config = dict(
    n_head=6,
    rope_base=1020.0,
    optimizer='adamw',
    lr_head=0.00582,
    grad_clip=1.0,
    dataset='wikipedia_en',
)
Each number is 128 + 24 x the weight over its row's rms, rounded and kept within 0 to 255. Layers, rows and columns count from 0. Numbers have three digits each. The size before them is the row's rms in percent of the matrix's.

# layer 9 attention output (transposed), 576x768, rms 0.0386, rows 17-34,112-130,208-225, columns 192-383
087:132128148142148123118171107108096114161079110176069151126089098152182126181136118105075161108170101135118147076141137121142155149145154126117110084078151135117158164137071139172122134095179133111134163169171120117145116137115121138141085119118147132147164132140129122146145142124119152114097122095127139141095115093133159119141190110111141104152133126127149137149124104140127132113109164095075125141124123112151095120164109133145087097161109147120136189101162125156148144102121152167126127149106097128146102124123138114096140113141135092155163103065127127132110145146119161138
100:154092163132121140131106121151169076141128110126096145139096156147107135136079159076099082137121163133151135124165108122144124167125086122155089136138104089105130148079147109129111113109129111131147121153115121111121127106092149123141110129142124111164145130112105142134119145127157129175098103128140154158136132123126103085139171151133142172118163119104122106129104121130079176107142158112159145138150152124150121140150134118146119134117160116158174136130133100124117103125157105127126149129135157096175138096110138167102129121104116064125128157107125167170146106094147125084
100:161141125130109101144141175107127089106101120130170096135136127142149141125142118180170100136141159124177156138135146171105134149102106136153106138097102152177147146100125171112137090140126127136111095173110158143177193148162166143119130115122141143070119125118153122154083168124116112103151109107122132136172134150154163131161121116110118082114100122145150139143125135114127105124109102139073132161138104172140142080135102117116142149109138126149154159104176150145107132145119105132152144132087133159110105121112094156156122141136114132149155044091140081130110183120169143110
098:131137128111148153086083134166186124124145103082117145123126148152082146163108132159123109138094126127122124106146116126103116149170140146166105080141121097108170091140156161127101098149111147172132150142155121124130092099102171081098117150141110097106147156139101156125133123152134136155094137180117133086131138150103128152117163160160152129102142168095084134131130142129147158117185103145128129150101162130149141166148098114108139163103137101125190121100150120146122083141125120135159172150124144100126102123097129140147129111120118141129171178087126108149169123124145105059
094:133124100116155117080105114144101112172139154117156094125135139167169086137147132130132137144111099121120119125152099134142099160154139153134156201123158163121133095092149172156097129119107146100146169091104142115176134115132115142120144097117105143114152117165111084168117126136107140133129156121099155144119140164135141141094159135133150105093111063132134140149159114212148114122153149121133088145133120125140099139142098103087124112162158127136136120114120138157143111128132116140062149133112122116152120143162144123127112167144112160118104112125112103113176124111143097135
090:109153139180104130144119132124149115123147136115140164117108148107134111126165158125122111102126108130128119104136145168119107162127158118135147135138158157082117132045142122108128144131110130135160155141125150113093144108104134089122127152126126096159124096126123150133140123110139096151127156132110169119115133111107117154124136158140139152119163122148167102112131139103104116136122143123146101127149147087149111137130166124122130102117124123131142133148127107083111132135097152125101135078153125097102156130142133096112169161131117089118127198105138128121113135089160141146
091:140061162145110144116175164123119113111110175131177103178115122151138148151140147133156099070142154144127144150121143165181105074132137103155095146162132145154115144155159121146137116136124150128138129104168081132100054132147099134166153093153133120136110105124125119168126122151130133136155104098104116117114117100139142109150088116151122155154129115148178120082159133098117141132111138121108173125135124149103126166103157143128170082090092134128137076130104128117133122118143120095131109143136122116105149118104170170127125120160160128105126101186138107081095114125096133130
086:156116167162152138072146127106144099154119144144072158145087123135136114193117096141085149141134136076129136137105143101132161123171114117127156180125156154112132146098092170169096088112142138120143136164158142132151139105135133124148137165167133130126140082128138148171174097116096135153145130123152080099135112118121115136132136100108120111144129145135166107105141113112079140122071142132106185134112134141132155089118139083103140129089147119126124169132165130141151126120132103097135117143118123141181149150120075093124137106122174108156108118132074147106140117119136154108
095:112112133112145099131124139155163133145134102125123138117121105152115137136098123101136112111171144121141178100096141174111143141126120121187175109144097148121118121102136158148123153140107138143134117155174112147108116176118127120153128163088140099142146171155119108113136167131154174116115083123142168119160121124130102105180167130093166142151159112115125123162119125132150155114151159151119125138109139147135085152112109071126093164084103117185134112137153095154132125151118137114132186105130126108076105085117145131129084144114116131122124156101103089112158145150177122108
086:167162116130154118130126124118140137129177134098178104127165123147127172092132096156138092170112134133089108126094119132095115153094112140125125121098075130154129132138132145113121125122080116084152108138118144140180155112126150133107136086127063121084130110121087115128139119122072121122159133149137180162126109163120114136117095170168160137158083114116105166147142138156159129147151125149121145125131134082068145112096136138166149161164141083165149131164162143163154146098136119126093116115127133131152135120096139164163124124143091179113092109180117144146146143098116134089
088:112157118127152111113128112112129129144109127103182119141153129143141109128116079163111120156119130128090100135101134108173137139146120121118112103112134077162139132179141125082181120140111147107105124133158125156132110102152135112123127135161152159114104109099119120116157166127078138140114155126116129163152150163145128107117092121150130148130137142099084167137147121111148111124139165126120157127140125141122121116141141140080115133134141123088134183116110125125154110191086124125115117128113155116125113161116113093183128107101154117109150145159082130074170112055141174124
098:133140146135147151127081074151156136073137112154110113117100109133106114109132131108137160144080151109130108125202088118132160138113118099137126125115127136135126122071166155136116188123113125087120140112155158112107188126114090114150100156105101119092100100128137130105143161131122152129112139148149137139114117155118120125127145130111109123149114125168137134148124142105135149158127148137120120178155117108095125100142144150136139141088152113129187163145109110100086100157118095118127156138108133127104116118135102122132125140143160107135135140105163100129163126096132160095
072:141109096122097132107102109128142139140167128129126143120143118117086150172101146111102128115134146088155153147143104126131107102156133083132129152161177118114105156132118157112136087132123129104158130133144141135126124148142107091153120136101115132168124106121098147115133101148139141125105085112161125105136079133130105131164120099112132143138154175152135151135183086110077140134108115152104157158086126143113147136133120077149121125128144129144132113143130121140127065127132104114158136122130126138125131150129118100119117109101141130117125164116131153085177095158161115116
083:116147115156078116157148174137131129125142129154145121106148151090055096169116170155117135116157158139197130086151140197144131103123085115107175154124118142116113164121124141138155129152117123156133100118106130111143117109166135113149150190125127129146080090099145155156137127126127147127145104096124122084121091165142162150087096140157115093116130165164147088143153130092139165100099118191105104125100128149146183102152121126093135115107151135147161133147182116106104129121111136093123143107101131112136137121131122143155109135110105113111129125171152193126125115138118124140
102:111097142108164090144139133110137136130124103113113090123141100146175111141114102137146167122155106127177102143154147149153097136133103132141139135122130139178106150200127148135151128147137110122169150115126100112126090132143141128130121146090155127118082188114110110119163142158125156095086139109128122121129137143085152123153165125078121118117143105098127140147113156123112121121133152146124116099133167145144161138120138128085097123116163162126104109138165130141154129161109165140129136120124124124133100100164129126136145134154126092119119157105119141125164143114101162140
086:101127117136169144126128158157140151127095125124108136093131148184135134128114123117142116169148114132096118073109087112125127140153114167135144127118100131127132138154169139151127159127145134173120118127144107136098124135102102089110126149120101135138144180135088101118148155125144208108148112119127123178150107113134120112149155181113154130119136118087124138121111160158168133121160117121131125131110176144139089143146119089164100141118110119132136127108118091136138129092104175110133177160097123118132108098143168130087116124154141082140100160094104098135179118118119155104
093:161072173127114132146116132099176125130142123128137137146109096124149152183083101119065093117143171111122152142110116095132162124144159089131072146125103133113138146111137148159102121123129118153131166134154109144127176159100126094141128113173135117107126124127115141092138105126142124144156126134156130131114169133132125127146103131106111158158171123106114130121114106091089077162148155133117141189127140127127138192124173092170119132103180108141138122121108132125148089174112123150133150125184150156133129101131081095146143109109137102138144135092106082140125132120140124101
085:137149138094152149123136097097100120115105101135087141155113105130140134167137113099123169179154056128109146139157123126154120136120154097123106136100160126120133132126114109155074159086172104111155124148136084136153166129139152145088110124105154134129114107128125123123135140130118140113123102122136122146141135086122108110143169136086140111138122131124144141140116125136116110118094144115116129117135136084173111156113164165122099126126142147118094150151171129160177156134109170160119136168142135134137107155120147115099176125119112117128133154064097128138111141153142168110
109:119086112129169134125122116127121105124096157173177118148110123178157170142136130145146100108116184197121171157134122147084126153157131118133121105058139114164131126124099148155106093147145121122123110150091151118142145120135172102110167155133108086126125121153137160159132075134143139124149121177094121160092108166126131140101158121119134137131147098145150110115131099135133160156125108153109138126114119134190156134128086081126102103136105131123142119104152093111130117135091123107134148114137183104189176123128145172174135149140095165095116120135115117097120112166121145127
082:162097129134156107137139130135160123136148129124112132098117139139095113132106110107110119134141149126122162103148159132153125169118100150092137110132134147072113132173104147075140123120092114130080079136130116099195131112126123147098098135137141136109138153104125131148113140106145114114119123139077107131120156148138135107147134159093126155128134184149137108126089128126082106129094112086121116112130134133182157134127130130120112134112156139132182160114177106154120174157101132095104140133147106115163103111122116144079122135108118130169129125094123202151079098140087132112
107:129119126126110163154141100089165101131126155176130114120158149085092134113159099134167130155079147146136136125155107128143111135089100108109144199140137131173136139127172133111153136110143115127146135103098110130114177115135159133116096154097138070107128086096175146157116086131117111104177154148135137150124098154170137142108146111132131125135131142164097151131158087167153107157157098133150135135147149110123120097105132152108126115136153165116108111136151144109145087164141157110131128120132155127126125110121152117146098122162107132147122131100117119127117138099121153160
121:108153147125106156155181145151149127138150117099149174125167110094099112167136129126187090114138114126106117119081134122105118165113140096118126104159093121107181081146184160103094117160118111110130147160175096145138116127159149116153157088100132107118119142058118146138122137109125125127166094149115107130102176154097124126126160114115128141106123162134103104122099111123129134106132134147145132127117078128147128113112169161108128149139115127118144094114192122128105099154130135087136138107157112134094134124100086144166178119123121141123154137144121154126127130139129119176
111:095111164105101158117115120138165118120103157118185138109140121105165111077137097152152132126109104148131188120079116135158091135087133123107158193125114122155165126096118121094148147132121142122130143143118136112145131157117090143112154131128136065138135094133101151142141127113102118133136095119148155142134121107120144132108119100161130128093152139141166131113130111106148097117128087134158125155132120113142142157111155107135118134121121145074073124105134117141139139171139101121157160098126148091098124138132118135116104126153145123137153137136128086108129167136148103163
119:135145102122150128108118174111111140145091125096141141181135107143115133151095145151090145139119140156138089125120129134153105091112137121175151128132107119125162141139115172137171110138066123107116075074090139138142137109154104114067126129153158183152112141081128113115123128129184099146131146121121154110120127148136170113103121158105147130101131203162152119079125126142121111052146114107120150102129163118121148133102139137107113121132174115108141111102127130135124117176158126118119092118133119132120104121154114109114112107141107170123118141127143144145126101118156112142
111:169109123144125104114131133142119139154118116119151130129070128155145133131160169143095121130123144159128142157158132133140117193143128103183144075110113117102087162077139115157096101109125124116164133123112137102128101131131163124171164142127099107103140123144106129142103094191143130136116159110104141134166102107121089119124161112163156122136121087116169150124156122131110181112114133147138089127105126091166098131157125108170104076125103125138136113122114084130133092131107151157096158122154127124175141121146165158119154121118157105086128139122099118141111131150129115140
105:061139091151142139101114098111100136119125145153100098102147155107150144155137120144143130121101157150119135136110153103096179150119135113125123123126175122153134131127107154109133111104161150136140133090176163084099159116094136121130150150190124106138129113121113106147132103133098138117145133131151135179174075087114114156117105111117160154160102096123096153102151099122182144164142133155125141137127087144131096106121136134170134132118134084122114139130126159120119146080126152142125129160109163151145118135107171136145108147101115149165089079134132128105168130155133156146
101:145099105135128146105223146105132078108160145111140165089108096101112163108164112116110152133115125182087139146116109124167100107149120116142186192161125146143167147127118107118119122147115096121069109135089098168111126099122114154127092117136140091157092093109130117133111122151090125145158078094157123147131131114122135105148115155139141164154167177144158084129123145135111163089096104092130159115118118141094168180109140153090149130145107149181124131153189105116096124152152140114147142141151129123120156146163140104133160100083127160129109107152112180111136108140114190134
098:102118127128128094152150117124088169128154146117108090085173146119100122171152139103152105128152158131156159144122118115112149140123143125127111142145119106116119146128165119103107127124113170130127145094166136141138145155147132153144118126091141131132149119126114142132130125134081122093176119130123162134149101140132095118153125093120148123167107096108096148141127115156169116095149161158158147134096114118123114111105140108138094132113101156178120131157149071144133099124119116124122145124134111119156124119101149137149118119144096142150114084115159150137135090146169133141
108:121152129090147134120091182126144115141131072119163141130086092127118124137123146112117123128102086120093098130076109161091076088131158132110143119117081131098167075169171097139086120154165119183163120115161107184078090109094129111093092091100132138132118104116108128124139125119171135149136121123145134102108132143131136117156146146141127139134139174109153163138124158127086135131104125120102141113136164126091140129082149114095133135156099113118166101144133142127098127119166097118133123134153082125095141139112117132110121116162132151113166138155098130157109105100131135108
110:155131130101134143106169131075148119139155138109159125140099156160161139123131130117127124110178083118110147196096134143123169124173123120140135118142155170153093181148178094156116137136124111106140177110083092133129100122156136100122126125059106115114146137162147163157118114131145139138130119125115174121148138107127123147148094085139119112129155132133094113180166136155140159114143193110161115164130126122114129106145105151086147138108121145153125124161088138156138104139123125167109163126137128117150141120157163100122128155127118110110133170122111124107115171134114126138
105:129127104114170124110138143145138102160122127135125150115119099130116181142129122111101129147136161134144124167137099146118069103150104164165117118135105142118141123125111137152106109154089111128096103124072109134141117128144116170100106121139196161146090132106157144098153155099152056134119073087180123169113117114127148113110134089134104134127108102137152128117148136143111161098125107082164134116092095161101135127136108138114099162154137133139125113123163167098126119138190124108149088111156130130085118129132154079141129114100159144113167128120160114130129082149131091118
086:090139076158124141133122098116110152082129136151133092086130163104110122140102133116167126133145122133146148134131100098100149137117129100126109173150185138130146153129111132120133123125142127112093114050125183121124137134146146128118116140133094123127145099162101114118127116127103148145154144120149179129153088102131102154131130129111119154142117118150138143152148135154183149114162125160107138154137089115165144110144147106150090165131126132172112149168138127147133139096147133126137111109120173169164131135131166117123128151105130166160093098100160087132150137131172158159
093:102124108120119168178180133081139125130137141147098113100129158125086095186142184177136169116113157186139138146101102110126139120146163078130097156136135135120109170118125107145129148105147144112142110123126156138105127153155159140136124156111137143153113104156135152122108123162113127121148165113123157104137078116116077141106138087140113091160082124127105119152159143122146156115138148138123113116101100146143097097145124125107120120173110135158114153189137096147104098062119168171112176132115101136167125136112122144158102107144114114128115128140136120151133142156113113143
103:130141107099118112138145131121082101153131134099062106155121158114153114195128135185156150118149164114177100116137126160106157137092125161142133115137109128152130167093168143112092120162181095114100120130156178110115130144067127143151162124161143163124074114143130138142126131106115128136118177095129122142175140140124113155127157130137087111099146115098154151128083181124120103116170075153120114124126096157103118122142113116169092095112128134125093130105141097145135163096103120141152162168074103139169132107129103118137092131154116099100099094152134153153150137147083151103
096:119101171132136116151094201151134151121146147110132103131138142133172151137121160148165125147129116167142135098115082153140101132096125125076167153162142124150130115161111153152102117163124132142113125162118154151136110145112107130133118115153091177115130108168120148159142136116148125144144137137103103114089142173143118126145108109113148118083152159114140148097136153146110107131177104116149141121147181159116126140132101132123114128113119152124130105111105094114120135150087106110115131106104129123151148141143117135100118118160148094129129148129122091133143118089123124109
101:128155116132137150120091137145131132095133108147120114113127124145126134134157106132146119128145139147124141110106110135148130148112129176135144129149163092112106109117129110124105121137153135166117119097126152128135128124132155131144112139161130140138135102102111122128117141154130119088127124117188131176138118153135087121117121108141179148146123100094119144154083123133101139148121116116121072155157063094146119119116117113112064197112126107148113139152162094137091108136147131117196119178130109176117130122139112132115144155082143157134090062138133134153092137141158163090
073:153129115133126106126111136165122093108150148110164134161108094166146158102119130131116120155103129127135141138151143160129103096137121157161120119119124138122128105114088144133091089121107105147137130171091103148156124109149119137117122125133143098116125150136128137153094098141171129108097122099114088107119194126147151109122137143130145133124173172132158088108096105139056108115107106107109131106126174138148202192138119108115153103097163137107132074100143116107158139162123123097107103137117143088149134128134118141112124134099109132072154137135155149148128122133101128107
093:128105183123152132109167153098098119095170157113143102161148142127155138120135112155164115122126169159111094111119148148113134152127136089116114123082150154136138097107142104154125118162175123142106139143127140163133156079139202136110101090162104145095129117107143130148159084108130085147164105141120154144088154136111087143120153119108088190087116093100162113119128138108157128139117056127127147094178139095181146133121109112119069126105148165119138078132140128112130154116095116123170105129144132109142148161142108152100178205130114157149096119149139115091133131133131103165
088:157120123137146160123102145096135111137115182095135199117092079169163123136124062130087143109114113124116130112130130134124108174133141134130147122142133128101170137100115136135168133098145125132175157121134125112159115132121139144108086169137118120157145135097132100152133126106113129096077110092095147157098164097124189108118167128134133170162136163127108098182123142123071137107050160062112144094167110155195138154108116113129136100136162150098118145109133107138112166120139131119145135102110109146167070157136120102098148144090101100117138122096122163121111145130078118159
099:146165110145129155108076129095160122131122152128110114134142130129101117122167141113152134143114154137130119131170118112096158145111060119135196190125118109144107130124139110086149104106116125126096103125081170117102133146115158131121118110118147092139134119081121134149102122125104119107090140104123124174138158105121194107133194108106127167119129085117105104110151093151119178117134109086140151116111142141146094127119129129117161116159140122154152106137123135108117133141130173083111158160102146161105140134134168103148093135093107159123104145140123156115138107115097162146
101:130120104124146116157138133131167113143165118170115095097159114112122102158153135115175098072155122119124114105134166116124098140129127123129144098140112132118172141140160136081147141148158154099094135128135145151140115125147144126125151104154130127136062130128123090133128125122121082144131055158127098142098112147124092130125145099133102159073103092147102123110120112073147087137150138162132116139088108138167102113126135130100101161156098145134108128154184148125142070137093101113190143122148124145087159171128110099165171127138099145142171086108069080112129122130148102129
095:094127124100134172118095132158152146121140142107138086141124152097154152153136109153150119127136148142126185119128114127086109118119117116126183151115142135145145139126108116104094085116097149149128108111102129153160137109121134123144146136127147104150151099141084150139127104141154132148165116143131134116100131125112138118133136099143120156075165125130165145133150151083117157148116072167141141153144139175162130168143096105104156151066149143167163101104141119122107143144066116117165151118132144117099113129120133107140115118115123173143156152132107112116147139155180080124
088:154125120122162083127151133072114149115084127125153131154094157140124132163130146097087103132118149176179145122128108137170148133112105184157144128125098117119137151077142175141166164124133125121160140123127109153138085119117136110095110122132125139146135145134149132141135128166100128158102169150102154130164102151184122181106118138118140136102105128135125102132111109133140099079126141152131147138145127096057094112129119160144139144115144144130126143122074116137086091149142150141105131076118105085140120122157126144155130155131104120140093128114154114136127142090131123137
104:086154133137113142125137120101130104121122159115130123155101164136157082157188122152122155148140111097121134138130146175116117124104181092189154104127175180123112107102181128152119105124138120178189171155082120133149129081165142177174140106133122145113109101126144130131095097125159091165170122148115145141100121086144126123129115095118101134124132105154170132123129134131131141117094095151119115124182105101142145111130130148082133086136145145094145111099121131108119159141100134152111122176158114151125117121146070084078151136135156133151097182125153125132100111124122120137
083:132168136153110111093103134109111079095143166165113124114165122145111135108130144142170118160117157153124134120107117103129162121136109109130115156149147121139125131144104146102125135129155160115051075132190125117111126157083117081124122118148159144097133151103142130169138120121123116124151139109112102107163138139125138121145120140122138142136079140161107127090134132134169136138165123108137156112080104113091144112072155115139120122135087082115149139146133116131128133123140100090113156123108139175125132132115142124121104138118152139126133059134124155115135131131099182131
095:178109123167150153093140132129157148114106132167108129113089104122132123156146131114104145105100126152125115109154103130154125097155119116109176181143129131121112175099114155103127107093134118107113115115129143125086126156118130116133124155131136126124102101121131096154158131137111115148128099112136114138119083121109106123166157137117136139134149148121145144084154143115097148127116142099053140105081129154117174112093148124160116158093114139144115126148190120127143105129159138094146120157142103127161147145105126131175138084120138128131077128104099128084170106139140150180
089:112125104130134081161117138133158096131144116133141121078158135134124128143116127091119106108120136136146175092110133123081171126133133093176147148175101107135153149110128125089126110151113178136098146142140119138130090167112110131152128163080162125143130185120122162127130164119126142097147124133145176137147148169138161099169097136143111129132142112136121159123124088146144133112156145158141110110080124123143076130126136112143085144041110104156139106122146111157124129122124105117107192108101117125107094087096128095143110122121113148150145111099127105121141101116144152120
084:128134119106149177131147149117139143133140112114128120150145116138133123143136106142132105134106104122110129117111124127119101130106170126128115109110096127138150093104181102134109136137138108151175122118142135145132140113085157134099091122109097118131157092120078090111117134127116102125137118170137129168100096133132100159145116148138148141148113112117165175183134153100139109147123113155108146167172160130083117128094141127140123127157127138165164099140131124153122124089111127151099151138150167095135146149128136136138118144133116136114126127138142109122129115155139120091
092:128120112145160132123137130136163117136115121115145122155129135127130120157121100165103150103148112139137109158152115154154172093133101102097118128160132095131112166132138111141147139164123145104130176116096131118170131150143129097175139129073126121133066103118129161134121140121117119148124100136125128167153110171125078132144096085154101110138166119134095153178158142116135107116152122114126145131092140077138120065154091124087137101107141136108100129123119153132128090144132137127116177098133140121151137140144138119174121120123119078115099190114087102097157129100106144147
093:134126132124173128117137097142121141133136122140116140100092093114097163111161104102092164150092121127149116094141098124127103138146142131201146133124106163135133097114181123139107102124109152117155153114089158113159144156144115139179132150140163129139118140141136118108103129096115091132099084101154156186078121116150129140148101085126153147123119117155090118118177127111122142139129109111082111137147117185105129131146127113147111130096110151149153090118106140112119123138155160142144128173131135147126109101144117104147164154123126111142122153098143111142128098109151133091
091:129129081163128132094116093143146125110109121153135102101136139106123137152117148123147114119133117142138142149140122098121140111143095129084114145170149115132106154125110144105115111095131141093093104100151184128078102151122110086131154129099142130126118127151115144110134144145131154143129130124155132131146063134129097132142117146129132126134116144146126158099153109129144133110158134161106156138044116114105124107133136100190086162131118088158131128163139132137109097127155131112127152106115124115139140139102157135171119074124146153129097129084124124100182110138158160157
087:114119098159105106112156108109135147117127132163099083117155153069085097169124171138128135115099136145165122114117115141135159090104122102113123158164139122132099150141121115130124086139142160117112111154141108133103099129154148126151143135120178150110097100150139166145132110132121131161155117122124125118121044128157086127141102108153120094110089121139160131095146117125168138100127100176128121128073088116097150043151118134091140147138095101125153155168170120134104115072142126102107147096125099083116128151116098148162117088164138124148141134142150139103146109129151132143
103:129147128130089098180184151127125155145117141104103116153108168084168143152082103115073150121145137097132121116122127157131125098114119094107100103097131134172151126122168095128146131125119103123185164135130099133126117100153165140152123151109134136102108138129135169106138122155125129170096102099135154124065098134125083125124116142114139142121163128134157143121151137127094109115092140147113145154176146118132161127139144151138162062075181122113097097116134157123153107134138113143153105160167130141150125111092095133111166099141163106131108152109128136101147114103092128146
095:099123138107146136145118200120171118170135118104134135110117160143144137145131125121134107151127148143091160108128088127071110156111168111119147136099122131153155121100152108130142101128139129176172158167087132125173110132117156133154140143139095158134151131101092127120134078092124155102129095141132150130099156175118166151165091149130149167129154140140134115164144108131071128126111138131117093146160157151136119161123113156147137128094138140136124080097076136145122116120097117141125137144135168150129152104156157102084152148116125120115119167122136090136120125150147108148
088:112157140178119130161092137104166098119143160136154137073121110162145126144157139127127112127098141155122164097126140120079156131183133113159146153151134139122094142077114128126091124123150165144100150117155175129121099161073092058146133123157136156110131123094095153139179127112164146137137135106163147142168154175131162093113107159160124145167125148117110183119126150112172162165163135120108112150124124130150133151136160067157098148114124093165161134124138112136161104159136110123123158116127105197137142106131149100137096112114183139140104108156138131148168139144141158125
# layer 9 attention value, 192x768, rms 0.0404, rows 17-34, columns 192-383
084:163127112097165166109113087128172169121112096107140124154168127097131139150118139093174137112158122105128147152125136126130124168098111094128136145137119141102126166109145140162178116106132144154123152114087126108107115111179107156140121103145098119136107087147121165141090156174140128126101166174112134120147085109152079145074104132192156132127120151106107141104144117058132164132132086177114168125111089082135128137118149141146119086139156131108145106114110112117155167136114158099128079091164092143086099104103145153132122170096133132144143158160138132129108137106101137148
101:119157021133128115134154111105159155129109090115090116169137140125100123120123117110110125148142122116078135145143116105145152123140118139149152144107122144175131109156105100140077094130126123106124154071150068146121124115137143159117110156120130135126121176135137154141100123173113136154149118144099110112125131091140120168087141098125110120130100107095083146129142118135115152096119104102126124087150125111152148093101122124118129146164104186195148100120142119118171114128107138094107103101136124136111119145140175097137134150143105156093103169157096096112111132182172103112
107:137155106115162091132120114129117182148121162114116146134113118089126154104166116099127101206151115147132124163135102150100126107102120157119175071113119127105120122150099142144138148156122147126157100141117104120091089158122102171151167147162113133141101127159129147156107120099113150102130129126107135135100172127117095120137149115141121136101138120140131104120143137133163162150139103141150080087102140068127127111143169134114135071103121110138124158201103175136129152134169161099123107140159154086169148134163116145083112153104121143095090132150124151065139100092156133107
102:104097094158133076116134131116152106137130148121142091119093121099140133123104129131075160129176144151134086139123200146138144121171166122143161130120130154115103131127107152137119103153090132129125139095144154146142179142145086132113155117118127094155081149139096144097110096113123132151143123120135116136101111140123139166164086155136117121164132118145142131136124096102183107136112166126139113096100172107116097107152086110135137138124116157161156156147142120098091123148143120148104156127100149143098153167141110098107158146141148135118109086081141137121123088084177112117
102:094125153132096133146112126126127171071132084150155109176156137102112155109093126131114130125139136139146147133134133138119146119123134111131095144140120126105086163120116148152132115109178076096160087119123094103111074097159148127140116110124071180112126128117180103135152109115117120134126126129138084126168148128150079158153119130153110148158206118113091094173137160157113153110127162123126095129120159123191164095109124147139139153115164144153104105137157112108156131136120109137130128110105137142141123098106098152137115139140153105101142150099150156148094144107148139108
105:082111105081161151094135110155114171105148103138117108107148150147118089154112103131164141152145157155105142129150113124162131111134121132152134181149089098126120156131159126125092102115117131147146155095138153095141153129139135145099104129122148129090136110103110121079172149140136133114153115184131136114168101188117125133167111090129145115128120147130134130110171125146157128112091136103141162121122110126146128124142121120130140120131162103109133063148187080119097115090124131151144167123093151160157090149100168123106147084137133101072138083168101125158126104078159130151
101:107163123110132126099125174124091061111135153175131099092104145176096133147107128164183153105152119108124120150122154065120123128163135116144140107108148132140169133132100135123113131113102121117105158152173122160163120125102163148092164136108149143119136139124115086107163094154141140181096120142117162115138117140142137155144177134106089097124139104128139127183145148131149147119125133126106100122102093165106105106161147126133099170094108146130130138172130156110090159132145120120132120131094131093156116136141151127115109137116125133167124167115103116140089130137124102191
097:105119092137131147103153107102099087127155156093142137169138091126142123089137101087139085089108118117071112137132135112119152112126147145146113122130133158141138121136128148169167124108133058140166103121104103101134116149128139166140120149146132142089093131141111100114134139175110072156102178153150108121097156119140109121155127157102128191131117143121115144135119127055157134136087131097134104135154116122141129134120127122126155117092152149139168120104137143120138112150178151117146103139112147204132109124119153115110145169128089110126124159154135144074101129111135108117
094:135172083135152095126147147138128159134134131120192117109171150109160185135118131114180096142153140106125110196127152082094119118097145157130106095102105138124135151139109150116153134131133120168095147157105116111152127148141121117117147102103117120132146128137129085158078144158141114118120136185122077124114148147142096112135109113138124127110110131116112141148097107115122109156142137140167135088151131086155191145134131138133167123079132106115137120148081086099111161138155142117136139133141121098120125144145151126123136152139098124143111111082111167151131095063162152116
095:117098201162096110143112146102121152133108100148117113156146121095112111134161177119098157184071103160121120111129120128092131094125102131082099085190104097148122122148092131157149139155105131107139106113116126130113109094064121111161091194157138083132143159148084118118112120104109101159128122132134144128126144064110082089137153142141119152149138137129159082063111153190150115152088134089105129163114191141146133164151106138148132121141143138142133150128125123157153100132142139135124134140115129102104157122144151154135111163145168129098089125169164127112151109132099151109
097:083130129106120128124169111108164108103124164154139154136154134106148090102091141145099145120140118146128132195136102140150116126130143131119106136122113112138151079112114146090154136114125162113151057126124111118105093122116086129121141128155144120130117131116131128113114112148110100113152138098150151107118120104138140154103158144112135138143096120133121124082100097171134126115147156131144135118155161161109118135112169113130192160109144100110139138106106103116104147080128173122106139114137149149126120095140131120112188163154083122092121063079162131097122102107134164118
102:110093139083095130132130105115109160174142061112156093112147113105159160116119110132108134172151114118084116161112101135102152099138124132118131155117193115124094157138137112159125118149165089104130109124087092137124106134080168172089145117094128140135136107127137120119155127157074063084134153087146128158126107174122073145159127085145139158125135118147110147103185154149143138159127119108113128132151139169159093128104165124135081129130149148136112130137149115126162172142153114133150121125107159141160138139119143133089118139119144136130135131130060131167135104122143145113
087:098154092132138136106142126159123114069147109133168176117099134120150126154104143154194132135120153133101138164097127106149142156090142128078099153125132179119146150149162143103150094138106111154126124144120090148143184098155148139094149143191110128152142077143154114134117151137096099153116160099110150130100156143102102136162134136146138188069123150112149095123090129128144120119113099139135117119110147152140171118146112105125136157102116150160170105133086142141153171143156110097161084148119118122126117158108129108132125143124098121152114130096132082132101151084098152105
094:106132174133124168139120134132110141081161109134072114115119150126145103151076109103123101079118128158127146149098102088142157134167139104129104155124109119155131147122164138133147100121110137105152075163121165128136131138113134158086114150131149108145130153108110095155074135132121127071122099125107104128147134163102089116158125095069107174145135178173094104062150136142090087110122142119102104101120154166105149148108090126149154160124143121102134123161154104126134115106127167110140139142158149133150108115099129148070121105156086143086119089114119100097140115132118106129
101:187141168116150143135129192124097151138128122157162131136113139093113117137091114132154126116106154179127138085125136129116147149108145150168154126114109112127132167098145180118136139092129131092099113198145160106125127142104125105142145150124115139128146112151109112107103149173115091153142120146119077165124154120125122096104111136119142123115161127109151125149134138155118127117129068099151119156097116114119110095122119124150161102142150111092112146130119124116103107105112171130115127094122105128135120160121139127169115099132118087127092108141171131137116115145077159128
092:068144147117141125162126144110191169120105113137165109108168145097117147156137120102101143095116099120109126124093118141169137113092149122129173119131157119164099142119160160125105117143104151109100111143135159129120114112122101123128110129106102116143110126149111097122137085117137148160119127154110096126109113153112146127104137145124119108096156127117165153095089135134094143130144131115136099118109128113162110144095143133164149124142089157137088141131107126118116111126165115148057141121136087114132140157121103167173154137136133163153106167134147139170167123082125156141
096:101140063126167115093147107123135107152152157133150130091162122171132135166158130159133155125130133138127087136133098099121118122185135180131181137143147126114116139142105178106094111154097128135125167140132136167143109122089120130112115152130113142120146100159131131166152121143131110169146164128130123121095128089115124156109131173168089129090153091134109139182125171125137128170132093163131126096138150157146156147139083125111169128127144120103169134155128182107132144094153104095179135123140087115090131123121148089116119188097091113184142114135139143149107122092188153162
089:179101134121154158167101137121127165122122141086098061155137118104109112111151133120167130083113144123176096107095145107135141073087133100112081122153180118112128141104123104150138131125170140123097162070123130097133107148144126130145104130139102137145134091148134173087159163108135148150134098141159097123125144111143160111099123078131130140099139119117121134155111145100123141117103112114086179158118110175082145118091137130142167127135126126124092143121135102123122144094136117143099140108174165136096160165155131178169111128127168105137107128140091130113141147076139121163